{"n_layer": 9, "d_model": 192, "n_head": 4, "n_kv_head": 4, "head_dim": 32, "d_mlp": 768, "vocab_size": 2048, "activation": "relu", "norm": "layernorm", "norm_place": "pre", "norm_eps": 1e-06, "positions": "learned", "qk_norm": false, "attn_scale": 0.177, "bias": "all", "tie_embeddings": true, "parallel_block": false, "init": "normal", "init_std_qkv": 0.0361, "init_std_o": 0.00847, "init_std_up": 0.0361, "init_std_down": 0.00847, "optimizer": "adamw", "lr": 0.00134, "beta1": 0.95, "beta2": 0.99, "weight_decay": 0.089, "lr_head": 0.00519, "warmup_steps": 312, "schedule": "wsd", "decay_fraction": 0.614, "decay_shape": "linear", "final_lr_fraction": 0.0, "batch_tokens": [8192, 16384, 32768], "seq_len": 256, "doc_mask": false, "train_tokens": 123100000, "steps": 7665, "dataset": "wikipedia_en"}
Each number is 500 + 50 x the weight over its row's rms, rounded and kept within 0 to 999. Layers, rows and columns count from 0. Numbers have three digits each. The size before them is the row's rms in percent of the matrix's.

# layer 6 attention value, 128x192, rms 0.0878, rows 100-127, columns 0-63
083:599542519580500494469538520502460485493480605490427473458465475548554527509574518473603548506480436490479509515447545531541412558446548495493545470542395526506494471491435507495432491457471504
078:550423520497521445498571502481469535508501404521491492561469495463468516435490439511533444422484526513464488529544550473453548521541520585571471557378549486507564600492540505497482531518487530
078:507515468511534486506508452501489440414522583475448516472536497440515568495477427495606466426476372547507406438523506484485540481482476539553502500528410437563442465490486387474537539544475499
078:457527461517548566502489525533457459466515513519455506623427475527518492459497463451540457484477482419450496501568490440544401494407526531463474532519531482477468550494450479613465533499426571
076:473558428581464505572532474498433408482485564501519435605483469582538501463498482502481555573501565489555425503507490476489430506492455472465573522499357435585457551484401489558476485497492574
071:547477493444519477530491478482537573533492500447541546408539481580428498464555522566447475497529553557514487542414524475521582358531444532530488472514494524482486583512535579478467495463482535
082:419562463512508556555497461526472485432595512569515477532498470466545386505568513529544499547480536482569432549437451561562581513481450502519391506506416446445405477504429455555538432510506534
072:600425549439488538581473511526462522453489504547503449484448544446507515502501384481596428452504547512468431463496474465488486494438504476546517482514477540441578529505533471554512523487462671
074:438607474499521523512544435491494579549507468569528568467449482518567356505534520506502630435407495564545542474575564563501560480481458340461487526498555481487495375482451546560501509470508496
073:517496495459543498538540568479498423421515507471472484450474511450504569549518503517526381463462500536514496529430525517560455504489538457614474495501504455477515615484498517530562484537512521
073:445391500361452522410531444437512517469566449543482587493553570546482515510463494482445487428517496578546489480536494509480541473475552477487435526478538571552482538446531471605556542581514534
083:464601422490427479475519495454503515517515529536557454389529470518485485523480595517441550508545556611519427469458537583518477492484487488451486535396607570544412474512463571517453444525626470
075:522414500582507476464561493470487493490480417470567521583588492493483502446456471536492436422498493447491456520498586465545437535472579501527563614522494484595469429490520458507540437517583428
086:491458581540453562501459530472424532463519532523452487486383495495569501492505442542471431550460559549495529455546482491466492570408531498440522565549581506528551550505446534587476432515484593
076:536517550379487481586518513454489513485569421507493472562497483454548367530502516524461594462480490480505502451551502489489526571421521426444442565469485431496483453509576451612441538467510583
079:446541503590536552515422491594437443401540483515495465504493431469513542602528528523595390499467563552478468579455476481454486490502480570500385457492474520594486470490438526564549437549531502
083:523507586545478507470432490519536422459413551431536505459483529568522589406420457418495516513480483445490458538492582505538454479456494551519521435528402497458547503460458547424447539517504496
080:577430517507576452567498510579505484371494497537457417465521493456507519471549475518577400545504535535490420492452541438489493449489490506625561490461410508456503515453519444452536422539356519
074:502418503590526552383595538570463407498423546553505533539493516574441572566517527491482513459465576451448513524553485506456600470507521505526382474554577544502531509523522495482470526558463417
085:447517495451523480523397495496567495546486489435505417483502490474506560521521535527530586537526566423493464393493473558580426476511405576488464527362486510521477462515434485502478542517540449
076:509569537480499446576490543534432537436481524501463442544492421461499509506522469479532489493512466484463510438402514493456581528456381432507500487387448500502478543505464526551542503533510617
092:489573470496596500510601504430536452557502538490495473469494492470490526493517570555456523581470494482507345509454523586555534434503457549538507479433457456494371471512448495485530504549502477
080:601372541434511432533589486496456486515507385533461515553509519564420448495458552479503503482491580516497399517486576478381478479480602537545537529546542492541471473488563453498470508451423460
079:495491566519407387513570523610437541461495564428483470518496475508492476515447606484594526469489477469417550568521534572441391446444604469575548498535464546575485498543507565469430448448576366
077:489513561433589510459552506469482439480556385467463351565477488457520430560509596545551454607484546486511511541454491490496481535449522468512476534596482479468503476540555453532507495492511513
090:515520495580506538551419493547445366410505540470456453541522487494535585439465503500638507491465485461474516435521474506538399538508511486511510557464379522471523453437454454455489481474472548
083:506495454567516473486463553505457567469451433493461531567436515464507468537459550544495459482478504480544564656607473451563354531521520492507467541529567461550470510505495540462524496469584430
079:475472445517452487576501496500485583585407537453519493456464538548432508436464413476601483469546530550540593426540493483477450507586509545421572491514478462510483468473518536482491489379472572